Weights of a small transformer language model: 631M tokens.
Each number is 200 + 30 x the weight over its row's rms, rounded and kept within 0 to 999. Layers, rows and columns count from 0. The size before them is the row's rms in percent of the matrix's.

# layer 8 MLP up, 1792x448, rms 0.0391, rows 294-314, columns 0-111
097,223,222,242,179,176,200,208,187,219,199,154,259,168,167,189,174,164,185,173,180,184,168,213,170,227,210,200,200,205,190,199,186,162,148,232,151,218,205,201,264,213,203,222,198,195,243,229,222,228,226,160,250,207,214,148,181,226,233,171,165,238,160,167,203,231,167,237,195,210,216,213,179,223,183,171,215,156,270,216,215,215,165,227,156,209,133,215,207,226,262,213,180,194,176,185,266,191,203,184,214,233,236,202,202,179,215,194,153,140,172,184,227
102,215,235,190,182,205,231,192,124,200,217,219,199,193,209,195,217,161,174,162,236,232,183,236,157,212,182,169,149,221,137,165,194,221,218,174,227,223,169,158,187,168,197,245,215,171,186,251,186,165,201,254,202,201,174,177,227,151,163,208,197,224,214,199,223,213,199,190,203,248,212,213,172,180,254,207,194,173,205,223,254,230,240,184,194,170,182,157,168,229,199,267,227,247,209,164,166,197,197,207,201,207,182,190,237,203,202,181,231,194,188,223,153
097,177,210,199,112,190,232,190,228,176,182,182,195,195,216,140,181,228,218,216,185,185,164,229,202,203,211,186,207,197,230,230,261,192,215,149,133,250,237,214,193,170,188,207,170,164,220,220,250,269,225,127,207,252,210,154,171,202,219,269,186,205,202,154,205,220,183,236,232,223,199,184,157,203,191,213,183,216,196,198,163,219,231,197,184,140,190,227,220,169,217,249,214,168,197,191,201,236,229,224,255,189,186,174,197,176,270,268,238,188,217,231,233
103,179,200,153,172,194,206,195,196,154,200,226,191,163,254,194,210,192,192,226,125,194,200,188,159,153,178,241,222,172,195,190,185,203,214,152,209,208,159,237,196,190,203,230,184,134,223,175,191,216,195,175,245,196,236,212,208,153,208,209,178,199,251,198,161,187,224,164,201,175,180,144,163,217,200,209,170,173,187,167,230,224,169,198,156,234,164,208,216,225,204,275,166,189,209,186,178,174,204,175,167,227,248,215,161,175,197,217,190,181,211,246,192
103,197,195,172,207,209,228,159,153,176,159,220,164,246,174,182,224,203,216,168,187,162,167,188,211,179,208,182,247,212,221,164,215,244,238,186,215,191,243,180,236,237,157,190,205,190,186,185,192,175,219,265,178,248,152,167,172,231,181,270,165,214,174,175,190,201,198,155,166,174,160,203,165,178,171,204,213,178,181,199,244,272,219,132,245,150,216,206,240,152,179,206,173,212,190,192,203,215,249,180,238,145,229,172,275,157,188,214,195,233,239,221,168
093,276,240,196,215,180,188,168,163,181,173,178,201,147,183,231,258,249,226,226,199,177,225,187,194,173,206,221,198,157,219,201,182,206,201,157,219,223,193,204,208,238,270,164,205,228,226,188,174,242,157,218,265,220,176,187,261,161,206,185,203,207,212,250,158,198,147,212,236,267,292,136,151,218,148,173,183,182,213,222,243,212,220,223,274,209,177,147,184,214,193,215,187,223,222,160,204,193,232,179,197,191,153,280,195,257,187,190,209,248,255,211,170
094,171,156,175,246,234,190,234,208,151,195,173,236,196,250,155,161,217,191,147,207,187,227,239,243,202,227,192,232,158,201,227,228,221,225,246,218,206,145,200,152,259,208,184,191,209,222,182,219,183,208,135,222,185,164,246,207,194,150,222,225,200,191,185,206,194,167,210,200,229,212,195,226,161,160,170,225,184,180,205,166,227,175,143,167,213,215,250,202,209,215,161,197,216,221,200,219,216,223,174,189,211,205,213,261,191,187,194,177,247,193,202,229
101,185,256,225,214,191,213,145,164,184,205,189,246,205,204,249,197,145,196,181,206,162,207,175,234,256,153,203,171,225,189,177,189,271,204,172,186,239,241,181,228,214,214,210,211,214,161,251,188,174,259,203,238,188,149,251,172,219,186,142,256,177,195,242,202,179,163,170,165,234,181,211,217,210,152,250,141,178,241,174,216,177,178,199,189,194,172,222,221,233,224,182,120,221,215,181,178,237,198,198,214,187,218,208,200,135,188,203,221,160,175,169,217
100,228,261,209,159,138,201,239,200,231,185,214,145,159,167,162,292,203,198,209,181,240,209,158,206,216,170,210,241,220,211,222,210,257,255,192,246,235,204,224,236,222,211,242,226,187,229,171,191,177,226,257,245,201,205,176,252,150,188,202,208,191,203,239,232,168,186,194,201,188,166,195,217,202,217,198,209,226,263,189,234,192,205,164,163,227,216,208,225,199,159,155,258,168,230,244,160,222,262,175,193,196,234,206,207,164,199,204,212,220,246,215,189
098,212,171,192,218,169,192,239,182,122,203,218,209,198,210,177,211,213,208,192,212,219,236,201,194,201,168,184,225,150,173,178,170,235,203,209,188,235,227,228,182,167,196,184,203,216,186,201,212,163,255,178,248,210,202,211,204,214,188,153,181,206,199,208,201,173,137,246,198,186,144,201,228,234,279,173,140,230,199,218,175,201,221,177,208,158,130,235,163,170,184,172,189,162,175,180,185,251,136,255,244,144,214,181,219,176,240,144,186,253,152,211,219
094,182,192,221,246,228,189,159,211,253,194,182,204,216,207,213,179,181,160,139,198,183,175,165,238,182,246,145,224,166,197,246,158,157,180,175,239,165,223,199,184,249,244,192,178,171,231,155,161,228,219,177,180,201,252,193,186,198,193,235,190,214,194,184,165,228,196,158,189,216,161,212,199,175,200,219,163,252,194,219,192,253,212,218,202,198,146,225,252,231,217,253,168,159,178,151,191,263,215,151,175,229,235,143,226,256,156,229,251,148,178,144,222
097,161,182,157,187,234,186,227,181,156,200,256,181,207,216,194,215,217,215,184,217,213,193,225,191,204,194,183,202,181,213,255,197,214,213,213,226,151,186,214,243,163,192,207,199,145,223,264,217,243,230,197,199,181,171,190,164,194,179,152,180,186,242,215,235,177,212,172,166,226,192,199,227,206,258,218,238,192,169,193,200,232,190,254,205,186,182,214,281,212,208,191,220,180,297,180,235,220,235,200,194,212,188,226,190,208,217,245,158,172,156,193,206
099,227,236,206,161,173,226,183,181,200,179,174,202,226,208,237,189,161,221,198,178,125,188,187,197,233,155,255,180,195,180,124,205,248,201,267,196,175,190,216,197,205,207,222,181,194,256,193,179,237,197,215,206,229,175,214,163,194,186,225,177,200,229,186,191,210,177,180,236,248,166,185,225,230,153,210,256,194,181,177,174,164,204,196,216,185,187,228,187,195,187,219,195,208,200,189,224,146,206,180,165,197,206,227,192,222,249,234,176,182,146,164,243
100,229,182,206,223,227,215,192,152,142,199,168,179,213,241,272,188,163,198,213,241,136,201,193,220,223,183,197,222,244,223,161,252,187,210,174,230,170,253,228,207,237,191,214,175,186,197,187,199,162,232,219,227,182,212,193,161,207,225,201,211,147,233,211,228,128,179,188,170,247,253,178,178,206,204,235,222,196,215,205,162,242,180,150,174,165,216,251,181,174,167,160,196,154,143,164,195,153,212,210,172,193,175,190,218,185,226,161,190,255,233,233,160
096,151,174,207,214,183,218,156,180,195,281,168,193,192,249,173,205,237,186,205,199,185,197,156,213,229,248,212,225,160,187,162,182,174,175,174,166,222,249,220,191,244,188,203,168,207,245,181,192,240,177,201,207,187,262,174,270,201,218,151,176,158,205,182,191,164,172,185,184,167,201,164,168,232,233,242,224,130,162,208,210,231,187,186,204,170,244,161,245,206,212,255,180,205,202,206,275,227,172,204,184,252,131,134,189,247,160,205,238,245,194,154,132
101,210,268,194,280,199,182,208,161,194,205,234,243,214,237,203,206,209,182,225,197,160,180,177,168,197,224,202,210,202,230,245,190,228,200,141,180,216,224,175,179,205,232,193,131,214,260,237,150,276,204,195,231,234,201,204,175,178,195,182,190,162,213,248,228,197,190,199,179,188,187,223,189,156,138,223,188,157,193,205,167,178,183,158,164,158,189,229,183,187,181,207,223,164,201,206,175,137,204,176,151,190,223,213,205,172,271,166,219,231,223,211,153
097,213,196,149,211,233,240,231,162,223,198,134,196,143,208,186,164,235,199,160,180,207,223,198,216,211,208,203,178,175,212,180,226,208,172,154,199,193,196,161,178,202,213,185,277,205,194,242,130,222,169,266,160,220,188,186,227,188,166,192,232,177,139,207,242,208,170,191,179,189,160,254,245,214,195,196,177,207,245,212,206,210,235,225,181,171,207,226,250,184,149,219,179,215,233,198,217,232,220,237,246,145,227,208,185,216,274,225,217,168,232,221,180
098,211,159,220,188,236,220,158,166,135,236,186,208,203,236,195,248,191,247,219,235,163,224,185,196,215,153,248,210,161,207,210,232,213,155,183,203,212,233,198,164,143,194,215,179,146,185,262,148,162,166,193,180,203,244,192,228,214,175,176,197,139,220,194,222,224,161,166,253,197,160,196,215,196,218,199,218,234,163,203,165,134,195,162,217,173,174,212,186,262,172,207,188,201,165,162,230,247,187,225,247,202,243,256,152,155,171,170,171,227,215,208,167
101,168,191,234,197,261,214,194,203,127,183,188,248,174,170,174,210,221,176,214,222,238,226,200,280,191,203,145,224,165,162,214,205,179,171,154,213,221,182,238,182,202,212,240,167,182,181,168,170,186,167,235,216,214,161,216,132,171,216,169,235,217,228,234,223,186,217,247,196,197,171,150,196,208,171,170,196,213,191,199,167,237,223,186,231,208,214,259,146,205,233,217,180,213,186,254,231,205,229,217,192,206,194,198,227,133,179,176,183,229,152,173,152
098,208,162,215,236,225,229,204,184,179,216,223,135,189,171,160,208,203,219,196,183,138,184,154,222,278,221,198,190,207,199,211,237,217,197,220,181,197,197,205,214,185,219,223,174,248,223,204,213,233,219,199,231,245,222,191,187,183,232,212,98,223,260,213,242,173,170,183,235,247,210,162,158,219,186,222,214,167,205,208,193,173,153,198,198,181,198,200,220,173,204,203,213,177,177,257,192,173,193,236,191,249,195,200,200,209,184,219,137,229,168,218,196
099,244,225,240,161,214,168,188,192,159,197,207,198,212,173,205,187,161,215,203,208,243,162,207,232,180,194,188,248,238,223,196,177,162,210,238,199,185,187,206,190,157,190,225,256,211,171,169,205,234,220,147,214,164,252,217,252,213,244,153,236,199,172,185,198,191,188,166,203,205,212,205,191,191,184,177,207,230,235,190,180,240,180,170,224,140,125,214,203,157,195,202,200,229,167,183,213,199,191,238,250,215,202,147,195,220,183,185,169,167,209,163,189
# layer 8 MLP down (transposed), 1792x448, rms 0.0292, rows 294-314, columns 0-111
100,205,159,176,216,147,246,203,220,209,222,195,166,192,189,194,186,180,205,271,187,169,214,221,224,231,165,177,187,192,259,233,229,207,204,220,230,233,177,217,188,209,207,146,162,176,226,260,248,229,180,215,115,139,191,206,201,206,207,187,173,209,176,174,221,190,211,254,219,224,157,208,215,211,229,204,207,223,189,187,197,143,210,203,187,225,129,174,245,218,201,167,235,167,222,224,227,182,220,163,194,230,221,210,201,215,169,224,250,185,218,208,224
102,149,201,180,180,174,232,213,250,253,165,166,162,218,181,232,199,202,154,145,252,227,167,223,171,195,235,177,224,236,202,241,193,198,187,168,147,191,187,177,193,154,188,188,219,236,179,202,139,151,189,217,188,168,204,214,215,191,168,215,220,240,183,196,246,239,167,171,172,184,193,192,201,148,235,221,202,218,232,208,208,225,188,219,229,205,208,255,178,149,113,172,164,208,161,197,232,207,225,219,196,177,177,203,203,160,230,206,178,157,172,199,224
097,215,144,180,200,174,216,211,165,165,165,217,260,184,191,179,234,207,224,239,231,215,218,158,166,212,242,186,235,194,239,205,249,201,195,144,182,175,202,212,214,251,241,209,222,198,149,193,183,188,219,201,203,246,214,204,167,208,211,148,222,205,182,145,196,169,188,182,171,233,254,205,279,206,246,174,166,211,242,223,243,227,204,232,208,206,174,215,202,147,149,139,199,180,238,198,267,193,211,168,183,203,146,208,145,178,193,210,214,159,214,221,186
102,225,226,189,226,199,165,178,244,155,209,196,173,223,172,256,168,194,174,233,167,242,197,147,217,198,193,216,156,241,211,211,185,192,176,170,210,197,187,183,116,202,193,240,179,144,209,194,165,222,190,205,204,167,133,185,194,177,179,233,183,202,159,163,201,179,265,159,232,171,173,220,169,218,179,193,172,194,188,223,158,180,180,206,296,182,175,196,219,261,167,176,174,173,199,190,178,206,178,189,205,201,161,188,228,199,256,251,203,210,198,134,227
102,250,200,160,215,207,196,190,229,200,282,157,224,178,226,267,196,234,179,224,178,188,207,184,169,157,212,170,204,214,240,132,307,196,170,182,198,202,218,196,196,236,168,178,187,229,211,227,187,212,234,184,180,188,168,217,197,216,216,193,164,201,162,222,195,220,226,174,249,151,163,232,223,278,197,189,172,209,229,259,203,178,204,252,193,200,180,230,219,157,136,199,213,171,192,198,168,208,155,224,214,153,201,193,228,198,163,222,198,167,160,248,205
094,230,216,251,230,198,185,182,243,178,214,267,214,192,231,220,164,194,188,228,237,198,241,156,229,230,214,182,214,178,180,185,209,245,207,228,182,157,251,229,147,191,223,192,206,180,254,219,182,221,276,171,183,208,184,171,152,185,200,242,204,276,198,181,198,178,227,251,251,176,198,151,195,213,253,170,213,199,244,217,182,195,181,158,210,227,180,186,128,213,204,173,220,238,263,236,168,214,202,158,219,166,191,232,219,133,236,178,189,168,189,175,204
095,122,183,235,246,201,184,198,197,172,217,212,249,203,228,191,261,210,233,159,195,206,206,177,183,177,258,158,226,233,175,171,193,206,185,230,211,213,223,210,178,165,234,211,260,152,204,205,228,175,217,207,201,175,220,213,226,172,199,152,191,235,200,193,185,250,191,154,182,221,173,194,223,227,220,218,171,167,225,174,215,219,201,140,204,159,205,185,190,209,175,200,264,178,182,133,212,191,168,174,190,181,221,262,196,189,205,212,162,239,160,235,218
103,204,239,182,222,189,199,215,201,166,205,200,178,229,202,156,245,190,223,188,197,226,164,211,203,189,229,201,239,162,196,199,206,183,220,160,184,208,180,199,188,174,233,257,272,160,195,202,202,217,145,159,141,252,189,229,238,187,178,199,158,216,174,205,182,216,191,194,186,179,257,153,199,219,215,205,262,202,227,155,216,204,251,222,238,243,180,166,222,136,196,185,190,202,196,182,163,240,180,183,234,200,169,205,211,217,234,212,199,164,232,242,163
100,263,202,269,168,216,214,221,230,204,251,169,201,185,202,171,193,222,147,129,145,170,213,242,160,239,153,229,173,236,187,234,240,155,242,217,187,176,120,185,249,260,213,251,166,239,200,239,190,196,246,153,205,241,132,193,169,233,241,206,226,212,214,222,249,198,216,205,177,208,195,178,179,199,175,202,178,165,222,143,189,150,144,181,189,242,169,175,197,206,185,222,215,216,184,193,209,145,186,221,180,219,206,228,195,176,218,188,283,212,196,198,189
100,210,200,221,162,196,193,192,196,199,164,146,176,133,194,165,240,204,238,229,212,182,238,227,193,196,207,203,158,178,249,156,256,207,250,242,186,191,189,219,221,200,245,140,220,198,173,225,219,212,230,212,189,204,208,228,249,213,174,227,211,196,208,228,218,184,160,179,229,192,221,227,183,196,209,170,178,209,196,159,198,177,229,199,168,232,187,158,205,161,204,184,200,272,167,135,214,226,184,182,234,199,251,200,178,229,186,150,191,186,213,258,241
094,203,210,196,215,201,209,240,255,243,244,241,227,147,258,215,217,206,203,203,125,190,200,243,181,200,223,227,200,212,213,217,168,242,196,199,199,158,241,196,157,178,220,206,201,205,206,118,186,163,211,230,198,150,191,215,223,297,175,253,207,200,194,117,237,215,218,168,141,185,176,198,170,202,173,179,171,194,191,225,211,251,182,143,186,240,177,151,186,174,164,186,226,257,215,223,259,149,233,211,180,206,215,214,213,226,171,159,197,221,210,211,231
100,230,240,238,201,262,200,211,191,212,161,174,221,176,223,168,172,257,279,234,125,192,215,164,231,160,185,222,198,181,199,152,176,187,200,178,149,173,188,159,153,158,192,180,203,215,221,191,197,163,219,221,184,181,203,198,203,201,201,231,219,165,186,206,257,191,138,182,178,160,152,221,218,237,182,136,231,184,230,159,151,157,204,180,194,212,177,174,216,229,196,211,175,142,151,204,227,206,192,211,194,205,167,142,220,192,205,219,223,169,194,235,234
100,186,223,190,190,209,222,217,193,238,201,206,228,205,158,189,185,182,229,157,205,242,257,217,192,180,191,223,135,182,188,209,205,172,183,230,144,164,200,170,213,235,194,200,217,205,178,221,196,159,200,251,260,206,141,200,235,276,238,208,181,182,216,231,180,231,201,175,248,191,191,247,194,212,192,179,215,212,232,218,207,217,173,131,169,206,176,214,192,201,248,176,219,165,224,218,158,221,244,221,175,182,199,182,152,168,179,195,218,187,230,192,174
101,194,221,183,193,169,241,176,183,257,252,180,225,185,278,235,201,206,166,220,186,217,201,178,217,138,216,205,239,207,248,161,247,212,243,196,169,181,219,211,199,190,204,247,184,177,151,232,199,175,160,208,269,198,190,231,216,219,210,208,173,243,187,246,228,179,199,190,161,140,201,209,228,181,197,244,185,156,204,180,168,238,226,179,221,203,196,175,149,182,213,238,235,193,204,191,183,202,248,122,188,207,177,207,164,185,218,188,293,139,209,203,200
099,247,237,181,196,169,165,195,248,217,214,210,270,177,181,237,128,192,187,218,243,238,208,181,265,224,175,226,239,156,206,217,268,213,179,222,227,225,214,201,196,181,224,192,238,199,191,164,185,189,214,164,188,160,216,219,186,212,180,183,214,179,192,208,245,187,208,218,170,222,133,232,234,228,152,162,288,217,201,218,186,183,211,147,221,214,189,186,202,191,188,242,184,154,229,182,236,192,172,189,216,199,206,260,212,172,213,218,187,184,168,229,204
101,197,225,211,171,204,181,176,195,178,156,227,168,237,234,212,237,216,236,164,221,176,180,184,233,239,176,275,213,241,254,190,214,153,201,208,187,256,171,207,195,209,191,164,205,110,162,147,189,193,200,219,192,215,180,242,189,229,189,209,209,142,161,167,213,180,228,191,201,205,210,219,169,202,186,225,213,187,200,253,204,216,183,178,177,207,174,192,277,225,231,196,219,211,250,198,228,242,221,171,194,177,209,219,157,176,130,202,243,233,217,196,209
099,162,174,247,141,169,199,165,230,240,219,203,248,172,191,202,234,195,190,248,193,270,208,222,237,205,191,213,265,176,166,230,161,164,178,123,190,234,191,175,247,213,169,200,172,204,227,240,140,184,182,256,199,215,252,209,216,210,192,217,267,192,218,234,161,171,192,199,149,218,162,226,245,148,256,179,190,210,178,215,213,216,175,177,206,271,168,208,223,155,245,246,216,197,177,173,194,165,224,184,143,189,202,185,210,245,223,149,186,197,219,178,224
099,175,231,199,233,238,165,208,134,231,104,201,184,201,208,210,234,203,170,219,179,179,186,165,231,180,198,199,167,196,169,228,221,215,184,193,170,206,207,208,209,210,245,191,228,191,182,197,132,191,187,223,144,143,188,236,186,229,198,184,149,167,207,213,189,156,182,195,199,233,264,201,217,190,251,192,197,190,196,156,182,242,236,218,246,225,217,184,234,195,185,166,164,241,237,206,167,201,206,181,254,259,242,168,262,181,199,213,197,117,190,197,179
103,204,218,189,204,195,151,199,209,161,213,162,249,146,222,188,201,221,210,171,173,201,204,261,234,186,198,169,208,280,170,165,235,208,247,189,209,177,204,189,204,229,192,218,216,106,183,189,207,198,227,202,159,208,203,244,191,213,182,232,242,245,234,180,224,262,209,233,215,182,198,200,225,160,244,201,165,220,199,183,169,200,236,182,233,197,203,172,190,196,194,167,193,181,218,218,202,207,166,198,177,195,227,181,216,234,182,194,225,241,176,198,174
097,148,157,167,192,187,204,233,175,190,215,177,197,200,222,160,187,267,177,219,213,265,189,255,150,210,203,167,236,177,137,250,132,183,172,186,229,166,197,207,220,161,189,172,192,214,153,206,127,164,207,161,237,223,197,200,223,204,160,163,189,166,221,178,167,185,226,188,184,167,255,197,238,163,213,232,195,227,176,191,205,217,179,203,190,210,176,215,249,198,225,238,229,208,235,206,221,179,243,223,170,218,169,249,147,199,204,197,179,139,250,221,156
092,154,198,193,192,204,185,223,190,207,252,240,183,152,210,195,256,218,155,165,167,220,200,193,222,198,157,224,206,227,165,237,222,234,214,184,200,175,185,196,180,196,196,237,156,226,193,167,187,250,172,139,249,227,207,217,252,176,209,220,211,180,214,209,214,149,247,210,149,140,185,184,191,244,226,142,215,212,213,184,215,193,221,208,162,129,218,217,198,207,208,216,243,222,192,195,235,202,207,190,163,176,170,256,231,173,200,157,210,180,244,233,228
# layer 8 MLP gate, 1792x448, rms 0.0385, rows 295-315, columns 0-111
104,215,229,253,205,161,178,143,207,222,245,187,204,155,178,234,202,201,240,222,242,205,204,204,163,152,208,203,187,228,202,262,235,200,237,188,208,162,165,179,195,192,219,234,206,178,243,171,167,206,198,209,151,248,216,235,240,216,153,220,235,149,190,164,187,185,206,200,178,237,208,192,229,161,221,257,256,212,217,178,140,153,245,236,181,185,208,169,243,116,225,203,191,224,208,203,212,250,216,155,216,287,210,177,197,221,159,216,234,223,164,188,197
096,164,255,236,237,196,223,240,225,223,213,213,165,223,218,224,162,246,223,197,168,211,182,239,224,104,192,155,158,185,225,258,187,192,185,198,183,183,178,202,249,210,152,227,163,232,225,171,218,208,203,242,181,194,179,198,202,213,180,248,174,212,245,227,231,254,194,203,231,180,141,207,196,185,224,174,201,227,204,174,184,154,182,201,192,230,179,187,177,204,202,210,195,251,248,217,226,200,164,239,184,226,231,220,143,212,152,182,168,243,235,156,265
101,228,167,170,250,143,194,175,174,115,153,233,207,247,227,197,184,204,219,189,238,186,204,213,226,188,169,192,187,191,194,208,181,216,195,187,210,211,211,228,248,227,163,209,166,210,180,216,184,160,174,216,209,165,192,212,218,178,141,182,194,205,140,162,190,175,206,193,237,173,249,157,177,193,225,201,197,226,229,152,204,214,246,151,232,216,213,221,248,215,232,156,156,215,265,229,160,204,148,188,212,189,251,214,140,179,223,237,186,228,203,243,150
102,224,209,226,190,183,170,152,209,181,226,139,200,256,217,180,224,210,223,178,218,203,225,269,239,131,173,173,197,221,245,170,174,197,245,221,190,208,176,193,246,194,202,231,230,147,221,210,163,218,225,185,200,142,184,236,149,223,179,242,216,162,221,186,206,216,206,172,194,181,162,190,244,176,216,176,203,173,175,145,199,220,183,156,172,276,259,222,190,219,172,228,138,196,199,163,195,199,169,227,228,186,197,234,192,216,160,240,164,218,233,198,170
094,166,195,177,139,236,163,222,200,237,244,179,279,215,204,197,224,202,225,176,270,191,250,256,225,154,215,173,209,160,225,222,168,182,205,185,179,214,207,185,183,194,180,186,234,193,171,174,176,225,227,232,193,184,261,205,179,241,225,174,158,167,172,194,251,196,179,187,138,183,186,231,200,182,211,240,203,201,268,145,203,176,177,151,211,211,147,235,210,217,207,193,155,216,108,196,221,194,202,183,221,165,146,192,174,235,155,142,200,199,195,224,208
093,179,154,225,214,192,145,181,175,180,249,222,203,208,228,187,198,171,149,250,145,189,161,200,268,170,178,190,246,207,219,220,201,180,216,240,211,206,191,163,181,242,159,184,230,193,202,239,233,212,173,219,237,203,208,246,168,194,211,196,181,210,184,206,200,191,217,189,207,183,187,271,238,191,186,244,169,218,258,198,259,238,193,216,158,152,206,164,149,215,249,209,161,191,199,214,222,239,233,235,208,220,188,154,192,174,197,201,206,160,218,171,154
100,194,171,226,194,175,234,216,168,192,152,212,195,191,198,200,165,243,267,286,157,174,276,171,189,194,201,229,242,182,147,245,194,171,191,186,182,242,149,179,191,190,218,196,201,228,228,141,233,228,177,266,180,232,261,210,154,230,166,182,133,226,264,237,237,232,191,221,229,222,213,259,184,260,214,157,211,206,171,204,226,257,244,258,186,163,151,174,225,227,234,173,160,203,181,213,202,210,218,167,231,224,146,173,166,186,189,194,245,160,169,198,220
097,187,164,206,219,195,154,214,178,168,213,204,198,154,206,221,250,234,164,194,206,184,212,142,194,190,213,241,161,183,222,179,174,212,165,235,223,171,218,236,209,165,181,186,184,130,171,202,151,209,192,204,180,159,189,222,147,253,172,230,172,264,202,195,134,251,250,175,174,243,202,208,206,222,221,216,217,181,182,163,184,191,168,169,242,196,190,195,244,225,238,168,160,221,185,248,187,215,190,190,203,183,219,192,221,208,163,203,161,180,241,194,197
096,154,143,182,158,211,247,250,214,206,139,203,139,179,191,161,238,209,236,224,213,202,245,220,214,150,221,179,202,242,193,252,196,198,217,209,190,225,147,222,190,194,262,117,276,230,164,150,178,220,196,181,147,214,158,204,230,235,153,173,171,257,204,192,203,146,199,221,183,262,192,214,157,182,205,219,219,246,230,234,191,196,182,200,210,191,213,208,202,204,193,131,228,203,205,202,181,174,195,206,264,167,195,183,205,207,201,192,227,238,222,227,165
096,187,238,189,202,209,178,220,139,210,272,179,221,230,214,238,196,225,163,171,167,225,177,182,202,153,184,225,221,238,228,224,223,150,230,192,190,200,205,216,253,273,124,221,198,158,194,214,199,195,227,205,188,177,190,239,142,199,182,214,213,210,218,282,251,190,227,205,230,157,173,249,179,245,236,185,190,185,220,161,224,198,196,179,230,224,215,259,242,214,170,239,247,156,188,160,221,192,201,242,132,226,149,157,196,215,171,211,185,195,251,158,185
099,144,211,204,165,202,227,227,201,283,204,226,206,197,212,231,196,224,244,189,128,199,204,201,204,199,189,256,258,229,232,242,211,191,215,226,202,228,203,214,198,231,224,171,166,175,190,205,180,207,190,242,250,239,187,141,176,221,131,242,220,175,217,217,171,200,210,176,245,189,267,260,171,209,184,178,235,196,177,175,235,232,229,213,215,218,159,244,228,213,195,144,251,189,163,221,208,201,240,204,218,208,218,209,202,218,299,167,228,205,247,245,187
098,172,158,230,166,180,253,180,250,187,194,271,187,208,206,179,244,180,214,200,175,226,210,200,209,196,201,192,193,235,167,187,215,174,262,204,205,184,210,202,188,189,173,192,251,165,210,166,188,161,179,199,181,177,209,216,232,204,229,174,149,238,164,166,233,232,220,167,165,195,287,199,164,169,206,135,222,166,229,163,250,195,202,195,158,187,192,148,206,194,188,258,173,254,193,201,120,210,225,258,196,260,188,164,212,170,204,225,170,190,216,217,205
100,146,177,148,214,224,171,230,216,166,297,172,198,218,225,223,216,202,198,195,168,175,219,222,189,189,187,223,150,178,187,135,193,203,193,209,256,116,175,181,216,173,169,186,218,241,179,184,206,164,195,194,168,158,252,179,231,222,166,185,225,236,231,229,248,183,252,223,178,226,191,196,215,166,136,167,182,195,186,192,166,201,189,173,184,211,265,178,132,194,168,196,186,218,142,232,206,153,209,229,240,180,205,224,171,178,158,215,180,166,190,257,160
102,196,192,244,193,202,195,182,203,208,171,217,125,195,196,174,217,239,234,126,173,221,209,176,169,216,263,222,231,235,231,217,175,211,201,195,192,171,214,222,181,153,174,205,194,226,214,184,189,220,141,176,219,151,172,243,210,195,191,181,195,249,156,239,205,172,105,168,166,274,176,179,178,154,199,185,208,260,185,240,183,197,183,191,225,244,240,252,219,188,222,158,181,242,187,244,217,146,253,209,161,174,202,187,173,228,243,196,175,161,218,214,141
102,196,196,113,219,224,196,218,233,202,216,161,159,167,215,242,266,224,236,218,246,190,216,185,160,237,230,199,190,192,180,144,198,213,138,163,173,178,180,148,197,233,210,212,220,204,191,159,191,235,150,201,184,162,219,293,222,209,193,227,163,163,155,161,177,230,250,225,281,183,181,241,173,185,191,223,167,166,210,248,227,170,203,219,257,182,193,238,200,206,264,210,195,175,219,181,184,178,214,158,211,200,204,231,171,163,176,216,197,220,189,196,173
097,230,227,178,232,221,207,220,189,205,230,205,185,155,183,185,231,247,235,206,166,268,156,200,205,232,187,171,214,176,190,177,192,185,198,216,200,208,183,244,212,184,155,203,239,198,206,205,184,187,173,182,224,170,267,243,164,256,248,232,250,147,239,182,228,181,223,172,204,125,146,170,187,219,189,208,198,203,257,227,241,201,185,216,165,150,235,225,186,177,241,138,246,237,185,198,211,170,195,209,203,164,158,236,187,200,209,219,199,186,226,221,219
101,225,204,175,202,183,161,186,263,204,281,179,241,221,149,191,203,177,231,181,286,176,191,205,230,200,238,144,178,208,190,239,229,220,220,221,174,185,204,269,222,182,188,247,185,179,171,198,170,215,221,202,221,219,230,182,172,184,172,222,189,264,229,201,217,198,232,187,174,182,174,210,197,146,233,169,211,177,262,179,192,219,199,198,238,170,221,216,182,188,193,212,178,177,177,218,155,176,213,190,208,179,182,168,202,180,199,258,185,199,171,236,211
096,188,159,227,195,196,204,137,223,204,196,168,182,201,206,177,206,180,201,208,208,203,257,242,166,255,179,180,208,207,185,224,197,164,232,158,177,167,252,226,164,165,210,194,193,229,210,193,189,213,231,226,208,173,152,181,219,220,220,160,163,199,228,211,162,154,220,195,246,156,151,221,198,244,140,170,207,209,170,171,213,157,236,176,192,133,186,177,155,261,198,139,239,258,232,225,188,202,242,209,254,176,138,207,224,165,243,205,214,205,261,159,184
099,227,139,153,224,169,191,247,218,205,191,217,184,203,181,163,199,181,191,251,237,260,176,276,199,193,207,139,246,245,181,221,210,190,215,199,246,235,252,194,197,215,201,166,169,205,207,131,185,210,172,194,197,241,208,204,248,176,187,213,192,176,193,211,203,185,181,176,217,149,211,232,180,184,204,137,241,214,212,221,205,271,199,230,211,199,165,249,187,219,210,229,220,179,240,185,237,222,224,272,180,170,198,180,171,225,244,159,204,199,174,163,172
103,237,173,148,237,190,224,171,225,207,238,283,223,227,208,149,206,177,198,196,192,284,209,259,184,202,144,231,208,174,202,227,186,141,236,212,190,201,158,192,225,183,195,218,143,242,186,212,168,223,235,163,172,202,231,152,275,185,162,228,145,145,189,157,208,179,187,182,139,140,186,242,239,270,249,205,177,203,148,218,211,231,154,220,178,244,230,206,218,220,223,227,232,138,174,234,186,235,194,183,196,204,195,184,196,200,196,217,212,211,195,147,182
104,213,189,215,170,170,216,209,211,138,202,190,205,231,168,261,193,204,253,212,225,196,148,199,253,212,177,212,163,194,213,143,225,200,209,191,228,202,212,207,284,272,141,213,195,203,251,202,198,217,197,212,227,195,204,125,212,252,260,281,173,225,218,177,204,187,178,183,215,193,302,212,225,203,269,225,205,211,239,136,159,218,235,207,215,201,157,191,201,211,164,185,231,238,182,211,188,165,165,181,233,226,210,204,206,240,159,201,193,157,223,233,240